Each number is 200 + 30 x the weight over the matrix's rms, rounded and kept within 0 to 999. Layers, rows and columns count from 0.

# layer 5 MLP down (transposed), 640x160, rms 0.0432, rows 142-155, columns 80-159
198,220,186,210,207,109,189,171,204,214,158,182,193,184,257,233,188,209,137,194,247,204,236,226,302,221,203,169,208,238,210,222,226,222,216,271,193,201,170,223,142,221,256,219,219,158,256,183,138,145,207,205,196,169,179,221,220,165,201,182,171,261,179,186,198,190,184,249,218,205,167,254,222,188,179,197,221,209,191,221
191,244,219,213,211,252,217,218,215,196,244,242,242,201,180,167,214,225,131,205,233,192,221,143,145,189,176,153,215,249,186,200,166,178,179,193,154,202,165,225,144,175,228,230,147,233,242,187,237,222,165,223,178,218,195,237,195,183,174,243,214,213,258,169,177,228,185,187,187,190,202,213,228,206,142,245,184,207,187,233
210,211,204,169,184,186,196,201,194,210,242,196,233,264,171,175,196,160,136,210,173,226,212,217,191,258,218,172,228,200,178,233,239,203,225,173,194,154,209,184,214,227,208,192,215,171,225,167,172,194,128,181,266,172,236,186,239,201,211,168,203,208,268,187,176,230,191,256,253,210,197,261,244,181,228,194,222,230,251,175
276,125,209,200,190,191,208,212,148,225,212,145,158,189,296,185,186,204,204,166,197,174,203,204,168,168,215,210,156,212,209,237,183,176,215,255,220,208,144,187,168,182,191,147,165,208,185,213,141,244,192,157,211,167,243,168,216,247,208,218,224,182,195,224,206,187,204,196,165,191,145,180,191,210,220,194,210,133,204,153
209,237,201,205,240,235,206,212,245,184,251,187,154,237,151,177,191,288,249,207,181,154,202,202,156,139,175,114,159,193,145,222,285,104,206,204,183,251,187,140,159,206,179,227,215,211,245,174,236,176,199,269,226,153,239,260,219,182,183,194,200,236,146,219,147,232,180,195,203,249,179,226,159,211,189,220,219,231,211,204
180,224,160,230,222,180,162,237,212,187,203,205,174,207,257,180,193,227,158,168,173,184,223,209,221,225,165,200,266,174,220,188,164,249,162,137,164,213,237,144,230,230,218,187,143,168,225,179,226,171,239,215,262,193,176,165,187,258,238,165,179,199,181,209,177,175,197,207,194,137,228,234,244,165,199,197,218,181,197,231
248,206,210,131,233,218,213,227,186,253,190,146,166,200,190,204,207,203,209,221,208,186,175,177,181,177,217,152,220,190,244,219,166,233,230,193,235,159,186,237,172,144,192,149,210,178,186,277,206,197,258,150,203,254,165,204,195,128,192,178,209,193,158,169,186,221,214,223,230,221,229,194,235,186,212,177,197,211,228,190
241,177,187,153,177,260,177,207,197,220,195,226,217,172,214,237,164,188,194,173,213,238,210,143,239,248,242,212,221,212,225,153,211,179,154,215,184,258,158,245,226,204,151,134,243,192,197,215,231,198,189,202,185,210,174,175,180,206,245,178,169,225,209,195,221,219,136,124,250,183,174,205,162,171,161,221,175,226,141,207
157,218,191,127,199,181,204,273,269,148,252,208,173,159,188,228,175,191,174,162,198,241,184,224,250,214,210,198,114,272,165,210,180,192,232,157,178,198,178,225,188,228,215,188,193,186,209,230,209,213,159,137,207,182,211,179,241,181,184,175,199,164,221,237,144,204,201,210,221,180,225,229,233,195,142,198,199,214,182,240
231,232,202,193,252,183,211,185,202,222,194,263,244,232,151,200,215,219,215,148,200,286,190,182,246,174,220,259,183,221,241,233,263,231,166,200,213,205,220,187,192,151,210,176,187,237,219,231,166,182,195,186,218,176,170,233,210,228,216,203,190,241,212,204,227,208,189,145,201,177,176,159,188,187,248,173,155,223,207,198
219,149,201,232,189,235,177,274,218,229,246,203,181,201,159,202,219,209,247,165,162,241,155,176,203,227,143,188,219,182,225,199,208,197,131,167,233,204,157,192,189,208,201,214,206,172,198,222,256,169,206,197,179,174,189,228,242,190,195,207,125,215,190,186,166,203,219,199,242,198,196,210,176,191,262,214,186,230,224,265
170,244,254,136,179,148,193,183,219,199,207,117,228,189,191,205,210,185,245,229,204,152,218,215,179,166,206,194,167,228,248,178,229,137,219,202,180,221,249,185,164,106,193,188,211,192,205,192,191,165,213,236,202,135,172,128,209,239,190,200,206,225,197,202,165,143,158,214,190,207,170,214,220,134,187,153,211,161,222,195
253,198,167,171,229,180,145,202,211,209,219,176,260,175,226,231,212,204,133,256,246,148,211,193,147,218,218,176,150,218,247,183,221,233,204,198,218,238,194,180,150,192,171,225,198,178,210,179,212,145,191,194,204,236,227,187,157,199,199,196,178,264,208,194,176,209,172,176,170,177,206,173,237,197,197,216,174,183,208,163
205,183,240,232,164,200,182,179,214,176,233,215,193,199,193,242,252,121,194,184,184,173,208,151,213,209,198,207,188,200,238,195,153,237,206,230,145,217,229,222,233,211,247,196,186,248,254,205,215,187,206,150,162,176,224,203,208,184,211,193,195,199,205,190,206,153,182,156,231,145,215,207,250,243,263,210,189,221,152,168
# layer 5 MLP gate, 640x160, rms 0.124, rows 143-156, columns 80-159
213,170,213,227,137,167,197,271,186,232,214,195,217,222,215,159,193,209,225,200,157,234,180,217,189,159,235,201,227,219,209,245,230,207,170,174,234,195,196,230,173,246,205,187,181,241,234,137,204,237,213,197,156,198,196,167,213,179,183,206,190,195,187,215,204,223,177,204,216,183,201,231,179,114,246,187,193,217,230,232
205,138,157,209,159,190,188,183,154,214,251,190,219,195,167,217,153,190,168,231,172,194,199,217,233,238,218,237,188,172,132,173,222,193,223,191,203,165,185,183,198,218,154,178,197,197,200,193,229,240,215,199,268,191,157,209,234,225,189,259,218,175,196,136,176,213,237,219,196,150,187,246,137,191,201,164,151,198,253,129
170,212,166,182,236,178,195,204,178,174,199,243,247,208,219,188,221,225,247,214,228,191,208,192,208,169,239,177,160,180,188,133,166,213,189,180,196,164,172,174,207,208,222,197,185,218,170,195,200,248,198,194,138,190,187,208,159,172,215,161,215,185,185,198,204,207,193,221,254,191,201,195,241,213,138,212,140,215,250,212
192,245,229,199,178,204,226,144,224,209,214,196,196,206,227,261,143,181,210,204,233,186,216,164,158,155,234,200,136,188,183,165,233,169,210,190,171,271,260,162,205,201,222,269,216,166,220,216,220,193,185,167,281,202,198,186,201,159,199,229,165,216,173,208,216,234,161,228,154,217,155,197,195,192,172,200,171,191,179,216
238,224,184,207,129,227,207,200,244,180,183,142,187,160,144,198,217,212,146,205,212,190,124,204,220,202,127,277,222,208,204,189,185,212,215,204,180,154,235,240,191,234,202,191,207,222,238,217,197,189,164,199,190,166,181,215,170,195,170,177,238,214,302,185,183,210,202,214,163,177,230,226,154,186,173,186,179,161,227,178
245,227,184,233,167,135,218,247,194,225,216,249,196,175,204,205,170,196,161,217,167,190,243,234,203,180,208,240,189,178,126,212,196,216,183,167,179,201,201,204,239,225,199,220,225,155,196,208,232,168,195,168,206,172,167,214,197,179,242,209,222,221,216,211,222,193,140,201,177,223,148,224,212,206,259,166,172,170,178,194
217,188,184,176,248,175,137,213,248,206,258,168,205,194,194,237,238,121,217,125,227,240,139,192,191,187,178,200,193,172,153,178,204,195,171,194,202,203,204,235,177,169,209,196,209,193,170,178,172,220,195,224,201,228,226,190,229,201,199,215,224,214,177,247,173,174,138,203,169,201,216,217,214,230,191,166,253,217,194,198
122,156,211,184,220,153,185,236,188,218,220,205,209,215,176,233,223,241,186,190,184,225,166,259,215,188,194,208,167,211,271,205,218,203,253,202,218,234,231,227,217,188,191,189,193,177,214,189,150,266,193,226,218,187,241,173,226,184,208,234,198,189,175,261,212,204,225,151,247,174,170,189,138,241,198,179,159,222,221,208
217,187,149,178,185,207,180,263,217,167,164,187,227,198,250,200,201,204,214,254,207,192,199,161,183,251,172,179,169,224,251,209,231,252,194,179,202,207,293,156,196,201,186,228,194,214,192,140,202,208,222,230,176,192,205,268,193,199,194,218,224,181,225,172,178,166,173,251,222,174,226,202,188,157,166,192,237,200,241,170
238,162,197,164,203,214,214,167,216,207,202,221,205,186,189,215,186,161,194,207,256,157,245,191,172,197,241,197,226,188,177,204,155,176,183,241,250,212,188,194,180,222,204,211,122,203,220,212,216,196,257,235,161,229,199,204,201,203,255,196,229,154,267,212,224,198,156,258,164,213,175,204,178,195,195,189,202,195,194,156
205,158,205,185,194,251,230,201,189,170,151,241,187,211,269,189,234,170,189,155,182,189,203,214,198,147,176,178,245,215,182,203,171,162,230,215,207,209,233,166,267,228,223,188,204,187,253,245,124,232,148,157,181,185,205,234,174,199,188,218,197,165,172,203,209,193,259,221,216,227,182,198,226,220,237,228,186,221,155,183
221,200,191,171,180,189,205,163,219,219,185,175,229,164,183,241,188,236,203,222,167,201,254,238,236,205,193,206,185,180,222,200,241,206,212,197,199,195,162,155,180,161,175,196,240,202,204,226,236,155,172,151,248,174,195,152,217,181,194,172,240,208,215,184,182,218,213,199,166,201,258,240,241,228,202,144,181,169,126,211
155,197,202,203,142,231,246,202,203,197,161,215,186,203,140,191,186,200,257,237,168,244,209,194,162,160,177,126,159,190,202,189,177,206,191,243,229,199,197,211,147,209,201,188,196,173,186,185,203,187,184,217,229,211,178,218,171,210,208,222,172,231,177,208,179,167,222,261,220,180,168,181,224,200,189,166,251,199,154,206
194,210,237,222,145,170,225,160,156,205,205,172,188,170,161,203,273,214,204,140,211,226,242,178,203,181,167,253,220,166,189,201,139,257,153,199,165,222,176,140,235,241,194,242,237,181,218,266,194,219,224,172,253,221,212,153,191,198,147,240,168,198,186,156,198,248,124,215,251,154,233,152,232,232,180,210,237,145,178,178
# layer 5 MLP up, 640x160, rms 0.124, rows 143-155, columns 80-159
213,240,232,201,164,251,186,216,176,190,252,214,184,203,208,175,198,167,222,203,176,206,204,255,222,180,198,225,193,181,184,202,242,168,191,161,154,156,227,207,179,213,183,165,181,210,207,209,181,220,165,174,233,206,197,189,200,209,156,228,198,210,203,254,179,207,236,231,162,194,230,235,235,231,225,194,182,215,178,184
216,134,203,181,237,188,157,171,198,209,197,201,183,161,200,211,151,177,225,217,233,192,242,202,225,210,211,182,233,232,140,186,254,223,211,194,235,190,233,224,247,192,191,225,241,267,211,220,199,206,158,260,192,246,165,252,161,255,213,235,199,209,164,194,183,168,207,234,216,171,192,231,157,198,189,184,172,160,254,174
181,215,229,194,164,235,208,211,190,270,223,154,206,205,266,182,218,183,207,218,220,197,186,175,164,170,238,220,178,203,163,223,200,193,190,235,215,232,166,190,145,182,158,183,202,212,171,203,203,285,163,156,218,212,207,208,211,256,200,222,248,189,233,142,181,208,181,184,202,189,210,209,188,185,187,204,276,224,189,157
200,200,196,197,213,198,193,183,234,235,239,198,218,223,208,180,171,200,149,206,170,232,221,191,168,170,230,166,239,193,228,226,228,173,213,264,196,222,240,149,169,186,138,237,202,194,213,144,230,230,189,238,220,204,238,237,209,196,175,210,176,204,175,201,223,187,220,258,197,204,212,203,233,164,175,218,262,200,230,166
184,203,221,160,230,169,215,154,163,164,258,258,208,217,196,229,291,99,207,220,220,238,194,226,155,142,176,204,149,178,177,195,224,141,162,175,203,227,215,246,183,171,181,181,205,191,197,194,201,180,181,146,214,194,179,151,174,188,222,180,178,219,160,224,195,231,170,193,260,261,186,170,265,225,206,166,150,219,217,214
217,188,205,194,207,217,194,198,208,305,180,215,198,106,150,235,239,217,188,194,238,179,185,159,212,231,182,160,227,226,168,241,182,239,220,195,283,161,176,251,140,134,234,160,148,123,192,209,236,168,223,207,128,216,177,177,215,202,252,170,203,180,179,221,212,203,152,225,198,177,170,175,243,248,216,218,224,157,222,167
215,172,203,192,216,192,215,214,239,220,199,188,191,245,235,187,195,206,162,205,196,251,198,206,138,186,160,231,201,164,211,163,206,188,170,258,217,178,183,220,233,200,224,205,116,187,190,176,193,229,234,187,263,183,185,243,193,214,181,224,186,122,215,236,197,191,208,134,199,223,207,174,200,158,228,186,196,221,190,151
152,221,211,213,229,245,236,171,188,215,155,191,190,137,249,248,184,217,166,259,153,140,215,167,220,212,184,191,170,203,251,194,197,215,183,213,188,265,195,194,180,178,200,229,222,195,221,180,249,220,196,220,158,226,208,194,234,228,199,219,198,205,226,239,210,187,193,150,191,178,196,187,235,207,205,168,176,197,183,226
188,250,223,168,235,199,186,200,227,216,253,197,161,189,179,199,199,172,208,227,196,245,196,173,221,225,175,193,190,183,252,195,212,170,216,173,173,248,200,151,207,231,213,163,246,215,228,197,166,245,218,141,220,163,205,203,178,220,238,143,153,135,192,248,165,182,234,204,178,160,219,176,170,193,170,173,212,248,226,202
199,205,222,160,186,199,261,204,247,203,202,208,163,217,146,259,180,202,216,195,221,199,200,236,230,173,174,207,158,219,229,173,255,202,246,199,205,201,146,261,176,164,210,211,207,265,195,203,156,163,186,173,205,131,227,141,142,213,199,231,206,196,214,147,249,212,168,196,203,239,214,216,193,248,181,192,196,224,224,206
191,146,251,212,221,188,213,171,189,226,237,218,166,148,180,227,170,219,174,179,238,126,191,246,221,169,213,206,196,205,163,141,165,238,186,180,214,150,177,151,130,247,176,191,211,218,221,226,287,196,213,174,179,175,156,197,174,195,238,231,156,160,173,206,264,206,214,183,210,243,164,158,226,246,217,215,225,149,222,225
176,177,243,229,156,223,262,185,195,176,201,191,161,149,192,185,176,155,218,227,143,229,205,207,242,201,220,217,220,197,165,229,154,207,150,249,191,173,251,198,249,204,244,215,268,233,195,199,206,223,188,167,200,216,181,156,206,189,161,185,219,180,218,189,225,216,235,179,168,230,188,194,205,180,195,161,161,174,184,199
191,174,208,174,214,215,197,232,145,179,179,181,212,203,156,185,155,163,205,200,196,226,231,226,228,208,218,230,192,192,205,219,215,199,240,125,249,177,190,204,196,238,202,177,149,173,207,161,132,128,283,237,164,226,202,192,171,145,160,200,228,186,181,209,162,194,190,113,204,182,190,199,158,210,150,217,156,179,252,212